{
  "num_attention_heads": 12,
  "intermediate_size": 576,
  "vocab_size": 2048,
  "init_std_qkv": 0.0286,
  "init_std_o": 0.0,
  "init_std_up": 0.0286,
  "init_std_down": 0.0,
  "optimizer": "muon_variant",
  "lr_mult_down": 1.5,
  "beta1": 0.95,
  "schedule": "wsd",
  "decay_fraction": 1.0,
  "decay_shape": "cos",
  "max_steps": 7383
}
Each number is 500 + 50 x the weight over the matrix's rms, rounded and kept within 0 to 999. Layers, rows and columns count from 0. Numbers have three digits each.

# layer 6 attention query, 384x192, rms 0.188, rows 71-95, columns 0-191
481542420543388376505508512551521523520424485518511456443501516563518384536398492445446505561509455443553410499515461529474495508467490496459528455452555482458469456520567551446455508445537509399478563477472539427453479548527456523487475514434443404472426466520536536547468458498601537463529538385457530582562500454528549531436435519540514450517528481523500480427504510438508484486481559457504548529536529451569503551557563537489519527546467520514455579564524457565527606523505540454480596522504435444575415476453595583492447509544505410450500478458530569475465521475550528566
584574554458440424434526450428528496514482426518493464434508502488478460457389467597435457562439444494476392429589466429474498578510488486526519478520573520505567475487451448584523409513466464494498565487521524470464431534534514472439415517512496469513468545479509494623518552502546464480506462383449520485451456479572607422508496502451535548515534540506529599521516504475551471595448463526542561473474534479427554475478513495469477454492432514531499472515527453513506549539479553441441519490461536527516493533491491405470494535436540459539429494489541500596433493575537480494
488467515444457550580531534432485420445477544473414439575534481541425464465534534542492437502513475477549577528570431501521465482492424499528517469530497459413611488465616473541425419494461585460385476558530548503451459474482510520577469399456502556476537555508489488532499462475533450555375556455467510515509609471489561475514483544487575517495415519560454540489477463473496502587514458486546514496432511531550499447495504492544598477485497494482500430505560432508530536508473482577488567501518595626567458575503385481512532436478469478515557500543449550496452480596506401537
530560519543491451495501475527515490449631550526417599443474485555552525562467507521431493524514518531459466421441455495525623591542495567486560497505480531481446406550533497513531547515455490535448542518466517472439434550529476425520487493339530511597471436487558583491553576516501542518462350551565503438525469669479484418524562513557464452524524516417509517532523524479505497477502477516556460529465574486492495609504453585521464496509480490614561549484558511530473488500589431457508512442527565546545602478605455491449408593536404491503551483558546484527479469470402532519
527494470591423438531577548506547470469419503467597514463483487446478451464499419437438515566544448525424496539461519534484518391515458471537521456498565440466424447460527530414365454472474469532557462459496436469467540527501517494491612528546518411524485414514479525490500560507509417530545550417488509459510513547488503469390477472486495487414567470477477494517481467395567487543577544547494543443589536537449513514534408510562493507534576445455520456489537460527498562496522548539547542567547493523417440475553553448478518537546488587561585502544477442459470459424498530496
482515528524516491494470585485449536479439460460464452463515510513539454535524492446501505484504488435495535532545479476435512469526486474505583505445481573581531581464466511477505502528518528503472475491503427519505474471543579516564394465499501461472483525540498477516454458492470508467456571564559427538424482554530464507461541478595487464436547535512489542506522499495483490490436499489557490491440469476521487486489571552463459476493541495479446538479492510524489510499473517560507543493465505499497486503546516498439428542508500499564464498518479499429520581512552507481
561464516522511490460513500530505534517474405527484534482567435500447507456496540522522563614507486495414448520518542476464498533546429488494481403528491532493537571532474502533451511522429479544476520527539542488474565506474495498570472551435529452466541440539446482564461565485458483472476480439513491489537469472572534420528492527554529490462515478569577482484507540474509485575508551505449521493451515492527517431511544517545546488489437528502525589613473479513560466503486539511490497447476496512546545521502525482473508538568491474467509412531457478526448535500485537485
493561540526516540482475485532525468543508501419501519573413536557489516456562550593478504567478575498471596497497582467475438497559516566463480508594442453398462538601534540444467495538453489492419431471524504526503549549480509468559534509517467534448497538488508508506543483489439477546514466486486503590494496421441464506534511450551509565469418470601496564531449456498516465481529565473497499584539541505452539345550507569491501529440408557477511472487533468475548552480435487563494526479523567599475377558481435503619471481432488600473503568441493538493460499418517491448
545587425538463464500511451513528508568545533422489412475554527434490529459593485628465556492516526484501550472477520563480530490517507561529529507586442540398519551462607517493468502469471453549565448599554594459515448548504572498470465521503523402426518472480474565440512431581497558573527433534552445539447469503472470465564580549477551527485489408468485434534477486480469481473424458493514484480520502479501506485454518579481465508549402573512527467537581516541488516455520536475495572490504514492518468531426485537583492472469444416542536446450533525490383416491526546543
577485478520477530517483551558513435578432537540467488426467437520511407429488481473486546445484515499451526545494479535549507544463543535508530510461538525390500528471448523475495552466574507492405491455453464446507556474508514503507440558536478427422473531505529438500547445438471477516486538417488472497501472398433512476515500494437507532441518450530474533472439491507505486544496456436496483485472481593545533521472538583466444531501495501470535472602499486542450483586503502463594493532440533538475527490512478493520474530488481506557431444506561458464577545507536522504
374572503506422622422431510488581485565558505447565382555393459492513538480492508497550455555530526475515431453427603571550525348456546479448525492476522498475482496470556426493498569569555489526390542494524548392365508538499587552503562515465507518526480459469489439467561369563516538470448592496448566509464587453549448449555464562436465553495525487488458534421582543517545523486532355527540543481505452597556584426544489472546542493509566421479461547507512570463471457466501539529487415548460597405565496541520491405531536504482483567568513534518464476465519556514512466529
559536510513533483514513438482529517509556510452530555558408551371510465465441467484469396471460475477552462485519444497450565535576414571471461607478478518563527566470443422466461494464512484587487535499553470513532477514473496503561463499497509491537516492540493410477465532544512488522480557497484517567528590443540559499469546514496469542511502517516504480515456533515464538612493536543448483437514577510441465537505541454458529529435533559528431407507369531502504453534543502524463470533431531538486542428478567507451459453465571496454489573539463535582450501500489481531
450474505532572528511452461525446502520490482515461467515477460457546498483527496495515495473438548521454442570556553530459521561494517500461544557521499448392533545550505496522584475466497517568563439501465558581476480471468483510594520472551481565476455441473430422485521488486473457523602580505475501518467511509476555604554540510389517550504536547399489474504487448505543490526512470453488516502503470530504468502500554494557491520508570509461523508513476532514464516478517427537444472463553486559505502465514518505497515505482534499485479520464490522516582462483531458471
476473485505424545509504485466455458539432509519497531589483485558542476510490408556498574520516534436506449445582623509454463444512505529496484493454546448438546531574512529528493510516493516512463487492534539577539513472502499523484537563522446560575477460517527517472471503525486460523592548472440503464433562591552424525575511514506441636537562532539542411425589439501531456504490511451447465419491407546466488498488559512511513460521552553469521442495529457514541565472538482493450495545486455505464487493515473519541486491548465476427480534508496493497561539499445446367
408540526555480570472510483451536506504471459492544483538499490507471545587628521557534515486467460509514476459408546518539386380596514509458524565486467615549532512520462445438529527575456511483504493486542531488498485577552523490530513512508467499507476434448507522552504479535489510530475602537571541532634548461515596499470553533559493554423506481520505391476411445553503516506573523601503484499465550534505443493493556514498575513496612412520548492538581430560481518518444448618485502457433498476485523561572518591572544437464539551586503501427463513474508496488420517530
514491514509484539450499560509467470484539575466476482497490522498509479489531568440496452511469458489459539500467523489545482551480440444483499544497518468447449478509507521463515529505468497436479544508507430368504514516458497522432476472489504510469476442517439476529565471436441488478455543488464424484567479525468575527523509447486529489480512475529472501469556538489511508502583474495503563548529477542487594471500448461478512562480538440505498506421503477510448498492539476555466430535528497513443513477511487508544482468541502507466524532484476509450504540520552469519
513560456525488487425479422527495448509581514463393548563497517580513504474507455523489420464561574528466543406495493428508510513557505517497574548486453497494402463539554441434476471474466499547508434526517502498547560569471362557506554426468515561513544482493496440510543520493420497554485440472526491535533512493471376479497510474476496510507439527466489375484537557538483505501521532520567482490490473549538489515511442519511487452490476525541442533502582528534469500545479481461498459501521518467537557500549498475562561501500515555448517512538532517524542441491374462546
516502440543514503464484498496485472532417526426495470556480605443526556496466531523583452539489488477581537430498502514514520480491415624485437562481474513497514502506536454580442497407514493485505477621520562541428498482473563502516439552493461515473487496526533510541493415449457521400482527479450461473449528493447434549533519513463496523510494528526491424486433501539441481531439471538448468538510461550481482566534481506508497562567461512476499575534538613465507502539457509554497504550464548411497482500427542599488492497450453479568451450425520526482548538482496408507
524478481530487480457533466452464455493398465518491527511496556501419518551493516466498504540493481472440530509467411544459496504473517522588555518589515549421531562432509559534411501533536465475411551523460505417416522550509572558472423550531501500345508549578503480482572400510495394522490499431538474420535478462478424415531482436479543460508504490483448505515475536420421542572519402469612465477536479448482502503398587492378507531517387431425520430563561449448490559552443583475522593592491459472560452496409415571511527512426484522511426490556502504460452489604584534583
494529502505517530530479519509474539483510486554509497463465391518502461528449592520460450510556464553499421480471424503507498373587520455500496454563487523593457467570498444394503542501482588499494536492491602511524478508617447498534536383511516518533500457500450475562522505528485462481435439530472535464561500482550472496498512523511488459434511478464547572526518474569565465491452529539498526562484522504521538511559424516530480505482476513565507505507418500571399493602574584502492531463503459512449550473554418419553454415478498556539466474521544534474593490438478484494
518439430488498431503477642490486459446549471578546464467533523511488500448494427455476527394467536544511495519481523509526472515475520568489434472420454536526503521490482523478449580463461570436436417500596538415523491485412484470459539466489482447469532481588543449481469417501598497555366503454566512525522488497446517464466496504544424383496577547476406553465464563476536481516574513468408495387581550546468466592567504541576551569501552420511474428452483491507531507488499424562449518592486485503512475503531410487499350381491404606477549490520432477403498528545564567457
392524518496515484459506581444558583583605483532487447500410511563502473534563568497505538498458529457550617502421470451531559447514577511461476543583457516421524490441490492337537480562521607464442506494534473518503485531494523499505467508510468516490497514523527581507503462521458518441496528440418419643451451477519384490523443449565411501486430468555475621507474427502526527483476461471452487469537465520467502412438519559453415483583454507536454496431426551564461503453549511494556490525481491460484472543514455603526606511517556503473541525483492511383504540546571561515
520526523538525581506461503474424444539516495531516480451464473524502470509541551524502462472424505516511521505531501480537487446484516530495513493515472543512535561368536409498511545529532505480461418496563530482551559506560534542535467483443464505503530504516560471513534391521448497580533564434568495527464521440560491455476533485473449558460567436626471477419501476559488464512448508542448568461595496534450536465445586488562502569521517488423528436555509519533456480527506484494439530537465519526454459442572468521523471518540484480470478528451552441523553553548502480517
525435477610493499533440512529496499528518502521622452521419464509527578563555496483475469527460524541391515427475530517502445427496511508424504491504548400490472497580424455541502490424429560576422484500506537456469501495567551491485471530527477539413451572515493514461434467478517494428492521405592479487544490440386505543494489455454474621427602532447447444484537576499578464506615426565546543534484555535489624485513559521526582626501530415540573443496434508437475548513529443535493436511472587490472399540544443486532516473557502596493430550420542449451589532420435498410
575537509516504455431539512448520514421504463514483455467472515464445548540509454481498480564477430555566555528530537540513461505522445539494495463428493484509476524512533570459453515506520487500479462449489636499507466517443439503572545472493474480497526489479553530424459506501558478555551542537477484535508459440437552526474514529462522493434538515516492532461497491517457508538590472557470549631574531533483605484467599519586452485540554522493518445562496552481441522527556527585525551526415512534445519553558475459459442523466536587533559420448471514516516441513538443490
# layer 6 attention key, 384x192, rms 0.19, rows 71-95, columns 0-191
571563479401426497448551604579424475493461509466434536583403520596543454461474564422463422519576470435581403462412510428509397506655516488380492469357502520511483503613560508498504438313526521342481440532442634484544482480549532568578557501547459582542535320490420463557510572393487543513445543413357404425447652479580554380470424466477433447517461465542455544507452564438566499376483522472525537456568521516536601369514545501420435568553499555482497632474474491658455566548636535445438515548410518557425455483481424553449514522493445519595438525312550460554474541403546547626
560492459456379471482561435477537512522563512473509483371536585488499500396406520458458453580495540542545509518520449471540445544460502470586497441470602543522516471502473408546470479552495486462498508564543498516564462590572446433466550462563529457474489526436580539623482478520471502504500522459554458504402533456462479533515500501482475465520558526565509566395613519453459480532443478535452542558569547457408540552556514463419579521485513512472502434444494526526597563500544464407519626472497501508518487483486506523526534551574559465452502544346493602479444490511628427584
531509462494476493573512476565414503566507507460477527531467544512497529553479521567530463500543442443557491528588441591481453485511538448578534520559496513548476512409544501474540552516484548441420553598434594511519485496507469480505569391520506473520528487467515555529474502494504447514369562494531529474456585391517499523458478555496470515520422556536600477426517555485579466475436540560511501508523412538532383460474521421463494517514544481444490509465462609552591549528520441556552462564446484544510344579436433523513455531512555494437498501516495590477522460487583504584
508435451502499476537522473433520499521506516586515519495579583506490540542478453572421488522568471577551460527434436402439552592464470509526526478437478439485472509553495464512554433447467556622592529401450412455506447431439483441483419449535441447504523438544562489487514580437540509531603470577450526383601518592597556520463433438512503423555494490476515490471475454505576534521506423512477514501497520568465480577488485472566541483471462453524580497466471532553484442502514464509431532489447465518501551452541498550386486493554473459515510506561535453600466495504371352461
472543458477503458583564434486526469554503507547533570492485475548467484501475369448495555431512459466499551476510463519507463554449459556523441456503501482542515471479499449507502485520466484492502510490453451513554442474621548474519455524496468516514552501453479456512480561500431417476456417565554516570556471483486522480454523485449457516490467491530485468496472456579436515540499469415541458533561526437510445547568467565486555481496525548542532441535470444562493514365510509549457369548535428440493467442527591470561533567532524534509556513467426500527441452490615537480
475568420525521513511466436387446568498418438471457419500508462399419498517475423493541565562480529566478489537569546509431472433476558463489497527471483515544520432545569545481563454462548574484458467485464484476451507484520539481558429466524480563501485531548437512457461505533504543445439511541502446542438522570511433459539434507526502514447508527483533557559529534483522482452478525419507513494555506471475506444563478530469452494570499506444462639494512489517492501479438539535499551474504508511463544542465557448539502509520416547477491523517441544489519453509515473426
473475460544508413532508517525511441473408469554542584438554463405431477595543541496452511580501586505488573552476507621544410501552558450536516464612518454447504503526529477521454489463425486520528530415482449527497508512477458471514492526497575459408501531478537471462563455427409482561515560450571455488520530460542472516571431514499514500476519461544509554475613472495444432515539476488420438560551490514447545539520531523444526438528451531447467453471493527540534509554499566496508515483514464495515509451499588531517514458535537501427494544425465563469479444472504531502
473457520509509503467473584651434466539492525515606497493536463527462519484550504544519530511423440472435520507469469495500518379521578550595500499561513483424460591396483532436506547539513495485534539478469489524519519487450431524545522494515514514546512518518454520443456510498461488448498531592527485529519455355493503454453510469477505509460507414525501514491464401560505436465568498576602479536446544530534459480550480600530501524489450571582530539568547510470457571451502448610521443572513511566541490520454574554585445444414569478430429486507556489443474564408493524456
435480459564547478507460492567534497486533549561526545529494349515466517443598439498480573548456500455440553553490565530441520536543410474449606526547414512518535468518510483399570520475543452548625526516418524464474556428479467536469480420420464453497475511581457467393429517472541439502520492572439489454557532522523634418561537514398484541515496424451479481548508474446565521521563438426530488497432484444516461397475501575505538456452455507522554526526511462489465489539503490451480492477503446614474476584489493566536511489497519465481448556517563479496395574591484513504
389579544511494519440530501441399535478488516513485480479441498418498523509485540478510473485544595548483500547547422523540476509525527571526507560538443486382526500476475489505473508470477487547461466492471465456541565485524469554451539491552536480428497453493465518582429562487480464426526515508484508398518465468423425417537471481557436498473535543539495539542460509560539456490515513468480456488466429524485445437538501483544540541550560471493491496427441471500501588449539473504580492484535561420474421556520505474536537417452488577439489541509481579499599547471499555502
514524494519502626442457602478511374540493550384416500551463523648494580493481495472537504436515658544513495547464627559516437415543526490495576537528536500488472534532554501522436544563590498498570467479550534442530601559461581563534560473500564452443499441448451418426551468589420506521486481514490485398461479459517361487508559440502492492544554505606453538342560509556507486522484441485447477513505399570497500412504477509474471498497564536545524506487597474534483476362494506547520515528445545497413514490490465480603573523469498611498458518573533508438549536614526459466
558507565506493586471500480425522562497563528496401597562532550454411506467441516520487469485516471437575520558552461638484541569460517450657481481452559517543446467492525487453452570524531482438569476528500508419507530535551462402458492542461509543518544489490531548566519550444516518524380512482493498565556513511502463462481533504541526453463535506510556484433511538449428518480530586529423550470534461440449514564506501498465550546540493509536411506544429473504504524610508536494545467513487519491423450581554504460573411483509501585471596592511479541423486461517575544513
495491474454559481517520622471440505520499422479485360487532476521514541463561508471545574544483447476407527568488469467452440497456450530464529511474500549465490486493413473484486552463484534470564463468559495418473521440492396446438520530512431476529463472562422504569480496581555477496469419524553536495533488388529481537500590547508480492552488567442507485514508523498551433558586435524555529494497441511543435491499462488473438608485577489532498557511496482459465520510524491572537526529534457507489475581544481464469436450420535607501521483476532415455535521567551527508
466455645491565450556420520529501487497479524561416548457481435536541419588467505609508441512468435407442523484537439473437467533527461443436515457611454525465453467483465539426475558537438439523520435593547490489446522472565554516431429507517445497490456486425429499459532432478533462490446403526542563513443523431542469504585499508490447574542517511571479456460539535534439522590457501584441468453461496451536450538522491490489534445503520556494546486519437588427476474466533489510500566492578519442554470516563501552498561492537472468529543527559487414490437542499436527513
511551470531495530499563504489439491547509581409577557571533437482509472529574484455422558478526593494554482464478473479564437457467455446456527477511374636561508469496570534468509558469483530515435507410501558537475463535481566502532545490544470451454504417558581556444519533447538512483494614475518564435582585472525571479558507480470544548455502468508549434508435492578496537601450560563530568512562626586542510480521583571512588472396449538502444466517511445562537522458503537533457561546456500516460575530484520514478524468497466583592521567591421444427475507454537479517
521520501466490518475487485465354433491491488508519451515515558496466471431564604501503493481477525459572468542491566500539482508543508465552562530438545499515544485504477478610530474539540575486441493479513501468500484509513583484517519526495562503485521497538462511491482491495488554480542605447460489481472492515468500447505507526507540482492468471552540521491471437559560546531466403465529517523536482541537491492573538484507513513453578488454486463499567496478451485505449501505481505498501456500490466475477508485590526525530429532436480493406519518454489545470512410554
543478529548429601532484521548476574587462541531484480578558517497474569498534477495507453446519555534504387431576482495535571504480543566501506479511534448452437567503441419551490500517558547541438518488463517482508472486463520538422565558489419522458506511507441471577476501510452508508581436542425491424534534469459448453505469577526518507426575574485537498544488539478423555489466491524503538451522518571477456514490532511594531495439524498514465491364563516503420557397538459458484525598485461472566516469496530515491492487569542543464568495518503540514574506465478590500
456478547521518480459485580551438507479444567522518559542459441505484401533455494523557476471439482498532580545422450575505583490511486459524476522533446470500480536481452506498479569484572445560594556505464479456466533367549497462540533554479563437443429482478509504424544520512546485424447497615449508449424522518545519465537574517567459494504455499398505455496400508480592525397497504457449470495483495459512488420463487516498473477416540532495507517532478539445458489461482515528619525400495473455486473523479544480500515468486405449461429584493554503450582552488485491538
436503495483487421500515440497520503448506548483498630529420464507425569462487583551541540611415431512561474515500476497527450402532496471560514618553472441486540481541467507519497479526472445482512536519469523516493520484611483455501549474530514590471519592533448550532572465430483492436459480618409501438532497449478513510506478542499363445504483447500481427504499561451505456481480459447475495519504567528514449494495517553516545537497479469457447476519416477475523575512483491414449553494585477525524475500487456438539578492556540459475438512500487518502544494510509485529
576472498563520567482509473512489511457497468556451527545504498515525451553497526531422414432581521503522496470575499438454402523487547503447534564460489551572522516596453473423446458450502573527384478483443538511582462497609476464532537393537545435555534443493472483541569499479491395567492525372516454456508568458495520481497542539476459482457523542466588553513449471556521479453461518541507498517480459522574583474580515564524484508572554507560509599489495456574427471594595495491471544553377521476451502499545505522535442535499515458519506548536543496466548368530496501508
499557456471453545436482526402556568589541493535481488499503573496526445462501455576482491476447499447553581632511539589541579544485560514534407454573546515477518486440530484523472538499478430511457566414498531486515506493561499474549484406500492451486534518411471506441482484419528534440461495479472475527508505479481493511519438485577578492529505462568519505483436567499473433500450530540404493489575483495532470439540557505448594535552577371475467482503468532385476451496468491526494510468447540522493443481523467484574429502547441440414479488519464557524495460519536461465
447485516609473509410468567490451456478517461513519398517442474515493465527605584536483457522603485468520523495557610557556611371531503520465495522529472458521513565461609499507528517531534628533505494554515501551490526522484517476560545462494509542520445468533490436403480461556416512486521597509493511503453550518543484334507552500496497547519477530516476489404503391519469441530477419485427497466496485596551494377479560513534469518507534534510476522509507495460481556535455550512483499525567493532571491544495471500488534512462457545462444478515506426479542561498487433502
492565502615555579441537525498441545533522562445495550513455334565489480458500479525519471541535516518488498460567425498619459442528532448450475489504494511588507536514544456477478502451531485438543500455552588476502553510518559429468555415536540621445562410425428595552535514496376510509486421458470455522511527429512437472522480481526431529470505510548480518443448605551473417527459563469410486526505457516498510489572548489512512554470561470463489558441460523510404507485565408444462543478463527542417464571551450477492470407498511510537483520535458504478565519535471515532
469597485472496492482546532510442457585494561536618512444504460534427495462565433487541485553469530579539540469479514506485517548407507604552415525553452544422454494463515579510477571537484492552494482440477453520475517392512437580554427515490528514374526586530483506511523561450465476476477482509532497516584466460476403537537449491563493586455526438435463542610412546528492519498577501542500474411414568570470537472565525635506512554518540482496545525454558440481481470423519461551517484544599564475526409536511483507470417449513500544458429501527473447445444496465495419428
499498583525478584425446476430481557515479504529473441527572503415557586521471415460503545593509504586534548489552518600460476515416472426470470496486429516510488558533495541525541564517569466537421570401448506485553512582536527443508594535453581560523476543530545530479456547480573478498545445484490457476402540506540445522533478460427430460457497497478524505456495482619646469468547392406612490490522487501463473500405500591587466480533526484456438518498512511483408471484479475449449478585574610539472495537548502464489487525458511536496520577493444513538471483508507475478
# layer 6 attention value, 384x192, rms 0.204, rows 64-75, columns 0-191
538483461471387506538449543470475588433423517473473472462448508468421391474485422647556463526542516617561399465499527555468539409501583482539423533554501505470425562585558508521531465436398464495547447664503497515491504472560529447541582633487560599461529523434511446564468461457468375512515408525485471469473464494562488488540524605549527369569616570439454468525538589547517489577543516508521521491506489489461518564493488537500523494432477451605497550517441546499539526580417532471491510498514574468448528525449400340511448503574543524484516470468587507589506572505428510559
467453483411453612532403448453486398441431494497521313478511466486516417423514437513565458565503495583519515483563494448455459411483512536439472433486578547448396446541507440483497473354431401504475554561484384464459586506456434494500621453512566543561518399472477418496474434636461578412493501567493451556592523466557574466459494518485535528590387429505486613563585489617451428649643417460491413600434571545470512491608545398413468464448441433527479455513454512497542537521464552558484579522415484517442490514477495552438516433510523466502445534440603436548510572564496465527
477471496444493485453502368530508558530398533522414567373547422534499474537537467575509491540469540575489518515501407524426528477506561522454490500608535538470516624507508461478526496556509468599492493520420537482561469547517529554464422584554482517595477536456469453630521497458477400511689503527530519551542414518435469465532494567485490596417490480396453582379586578459493600522484435490524463540469459517582490536438612524386487490546509584564479522436514522583422488550587499412538432584499541554482431543426426557562500569501525498444495470516618471552480574578546503434
481491550398443456506490514503470594506425514554533448544541452556489527472528580381449526510475499456413483447479521533503468369512398524490389465538572519495481515454481522469498459447438570486429531586472476525449567586443397550457481451501580507504474476552452459511479516578484465555490600550582458427397494555525512443392470426477476460493441448500530531493529508620502496499527533553502518456509456496464535496583476450467461470444485536473480505494501520521509512516489486609475579600423481433582565538484537441467460529462600529544509525474579551504501514561499422519
505555570502490504448487503468627436633640453558453560528517471529527515540481603552526473419491543482478537524440448501506447542490554509565546575493501472526490541476456467504603466562580468449465451434552499491394588505504526473474547492546489470516476481552539516485410511503473557444525505540481476542485496587478477501441416477545444525474431450448542569483479524467524483506484417477430499504480501510486579503530443421525556498554522390494436493577453488481473454440504468496568434523581485538574497484532565501468579590459562529477490486556491577528469440500408603419
550467596521503460540567484480468505501463470457571458513535469587441490520527428470477436502422531554445439559439513521479468444458451508482466565491517458460594494463537414528427492463426520425579463547436514513533463442474564509495417518535575487476541560564464443577477397499446394457502558478490460376551471508435482543519527520551499534505528553499457516426442523454567499577526423405516489538514516451483466517480535564478491466549428608503537476479528454525487547527548402528486601529433533445535510511537625499513522551462536478521589429511537584441481469506584552524
515519545440544529447491472493496463499531545455481431470524548595497442649496486377369533438549539526574557474518484627412462444506503497559475537492548422439470479520506404422574520561524470604576491511415484536552587475458459505547570448568542375530472559497514459390616449522521555462538557531459550495402444489546465515538606454511420559494586474572577531438550475478576499523506577486442546553545441510463581381551528488477541412595407368512460502510670517481572432470550487520435346420499474471547594433452518417595528547523491448472564481480509482479512497448445444448
539489525480471432530488510546470559564533446530504572478479522482515492496517546545488481483479509459426600481499508489495534465497454530526464504551566475494513485404442480526513544453421474595349490529545578437523449470529536450460444525442536515474484440562495543596530444516460427533538514482493467407478527512401491480464502502517437484514570473466525517544565555487568534487542437500569464496554448457513487441498498555535474487510568510530492480382511509584506560537557491452488541499563579485559455466468443470461455460502536491487542510537557507438546493483503540527
475441533515506486575603503553466452474561449496505578542484497426441460556568507548512505543502431449574501500496490411498504611590439506548476520384467480545428441556576441464492407494440577497484510428519590482485521440543505405477453463507505381424576434464537596405502422524495489505439525452461577497551504489501487552487427441591517490607459482516555515597396556458581504423534426467527497438549571521467427528425477515578549506586546408532462467533389480482424476499440495521346417619556509514517448506534489514472428403452427496574474487554435570552563477509571540470
478487486520563451502543500641583461488479430477543487544453472481531498437558421530499451556435515476502582497495509556447455478509469494412500578513563554509457471439520543530412493560449481502537465472486502527525548498448502415501578492465455495453446382575450484436466508524452470405503476517451567457507523456582479525560476545466473517442555428541533419456460523532465407534496435476472523565467435507496522518446490524459488484543413449495400574538546544547494468455463477462381463479421522403544575467495519555461458443535523370542489469548588496561456450562506586492
507540495489526478513475549523416539461472589432540507527564509494506463567407483577497439485452437486505575496581415512539545596512544514428558443585644454418576518451438558435464517438549500553470417495507466434569517487512512575481520450480527571479578401458478487536485580519477463519651474480520465452496522489505475541481574441414573433506448548476341546485525487529459506462452483443558448524435450600493477489532512500517522512537444547494515505549413509515470477457410502517536514448496580554576468510537447472523575456499555456361471572556529488531413457487529448517
493500504415543494421436550476504480483483493543552574499477530429408508519536495518470492430525485529446499477471483441474521560549475567635458564446493463494497451517548553535525486403549446543466509460524560417606569487564487474500497498420488595457491397467549563577509509443508472541510433433552504457496474555502529486487451490536471471476558600578453503552476532595526525495603511555507472524573468546506560513503520531545554515424521448432527438542459481432463487444538528579505640501415476561562425467514571474528448536497485544473512563538491515489456535391505464545
# layer 6 attention output (transposed), 384x192, rms 0.145, rows 64-74, columns 0-191
483474474573484552429451484503364552433448568521519501522493503560454555543493517543594405424428567510535430518397499449553535486478515641440461371502431513496496507529501491512472531495527494436582370516615535396509492514651540480528511536487550414601478548443465487500476468483520520495413467500523472449538551408546536470541469488593571442476520546580500485492530470494536468540582520468493448391532548506411477568570390467492552551525518488500515535445481540391478434448529380375530570536594514475520454466470537497530497419492471457530453536474542476553467394497524398454
479500538426438629534443494459425513481418469507471413489548406477479489462537448552523387535448402536484582462529480512470575500515425477490467394428564576522547444520459487489442487509461517498480468580475517433512444442440538435479526517550564505607554506569432441534393466615349532431469483593526412416506530503507485497459497442529509521438426524625553622478501392580493451577642441542528488462521541509490470439427479462517441609433514490558513433552516519482511463518452576606472559550530478581447444499368451447441515409553512506511555432558487515472463484619551482516
502525394513565509547523443495539549544499583523426439417524491506477540460482513516445549486423584447572543489597444547387581477471560631468521471515536422451501520431501625450510500493507500469557468474464527464595546570580463505552437528531510444423490509466431509489552466393509515524516452502426465495470323502449493515570427476461433478488532467409487547560518457481527526523544478561412502507420548502532587495517547470587528552457499447543441525442490442509456529585529395564541504443446461461571473410470450557516426506517531535552566550525532561501503480466492523426
480574507461530539424465506487460508489492480468469507559501435503505479545500465516537512571477518488479523429522531461563375451476517571507541487472505550542499638442474494585450463460513484529492463510515499530497530517422506518440499532526462433512528485443494499501554432515404509492526495580504419422454496559505530587580510496532484500505586485575531476442482448458536389562475527463523550514507525577554543484552472534496532535531426530566432450427586518562449548478512566420561541553484457488519556421636571477479463508430462566548442511546463510470500582521586456498
491532504476520395492514469553538484540491521549594494493440527500461485512452467486510528486509500528474493451478524404490504455457511547554569491468473505478525472438390459524575516489472567465470543466534498575526480546585496526533488458546510534576483503542572464555565485473477513431545543495553412654447515468513458501495503485497551549485410487516500482484553577522440493528478511533522475516498508412458430400613533484509407465446428421438392505544567494486546407444446529502508506545590498488510501557470545484531513465521520460518493497547489427604567481455438480478
515503566466524376519553512587524482529469451585456495556419476522586579497525556417462530520451593556559463495442541493452488433535491488509545494549550503483562535481538425575470487477451517417536500525470445518570490429465531577479466553509510465468543559591509487421527428500543454558471531460476487450595532541533533561562598514468500532507503555475436579457510544539439449520607432517486505576480534458462562533470493515467493567541550497453525501443530483475398547516566489495587542497510423479432523439515460498569509473485511547491547494522510453489454501476618466447
512534533506510503509460428466480475529456462507462393495558459465513542530599511506404454521578546463464535444474445545472457596483563559483362488468530458520484400484552439550522423601574485518518572567522495443473469458568566473572438573542523377533518545535437467418564522465575551427474516478471479570485446475544529497533562544624486544480524501550530535455422559462548509488470475453451476539614433427575551457422532483507553531540421436531441596469561529466512430546372567470518372434443450540414565496482597467600544547548478423539536435447495521504416384455456442514
475438532533454503509539517510479485458529454505551397515431523573558518535536495478544505521496496571502568500556458479518463525580535437522408537577496591491519452429501531525526532514524492523492496469508498509579461496484576491466498525413519564429492482548454470658499484530513478502560541431459424430514500467587467424547496555495448446502522459414546541580560493512484493503477496503496527481484549478528540517568468519487502549562507515568480476496489563412458575499461484551465562590445458489586549578542487517523455532545455493541538467501637514517493487491498534499
489544527518505470523426529580522498443479501465597458463422474466588441505516559506485522430538542494530487463553364542518482474488485552517504554526541428562480497415569432501460561517524644496534485506511553509502461487638582432485462415490494440509488563482501454485503439547518549515477473417465504601523537490514435534457447489485558612453523514485521473493445530544557467447543527546567517395490544425576463503574525498514558396563505433457441512528468514534532548489526476473446513530459591526450513499509414515448464450481491491454502506526471490450501604496612508433
547563474558495539433528439510608511438506539484571490503520502442541579467538532498489475439534382443495490505429476558457536450483600541516425483458463528454528534501526405526362472555480424554498521550528608455445534529452452447506627484477493455486512535477537473460523539542460556486503457465496508536511542518527480512565466489539556516504502419505586597436520438417468520480604524490501548496560591553507523437410471455530492525505447479539473511472522537525521485548483523535471586526398542410478465528453551550461589607463537453562440501529511553469484444548599495499
499482512507525479508565526467468587453450446462496554466494577456585464488527528531587466491548513441536533458502565555558444570467517506415466447490527521445443565623484447544488509561497498569498434555517460483508438524521530503508552502488541442514528412516498459574455516562390475529467535526468465511453549451445527457480442570536484498528438540517484603503428426526486523520532538533480529491507460511438557468483423418425515457466595486504494505504446510495480416546526497504591552516492633540514448512503527509537567506516504603532542421467523553437444509419428515457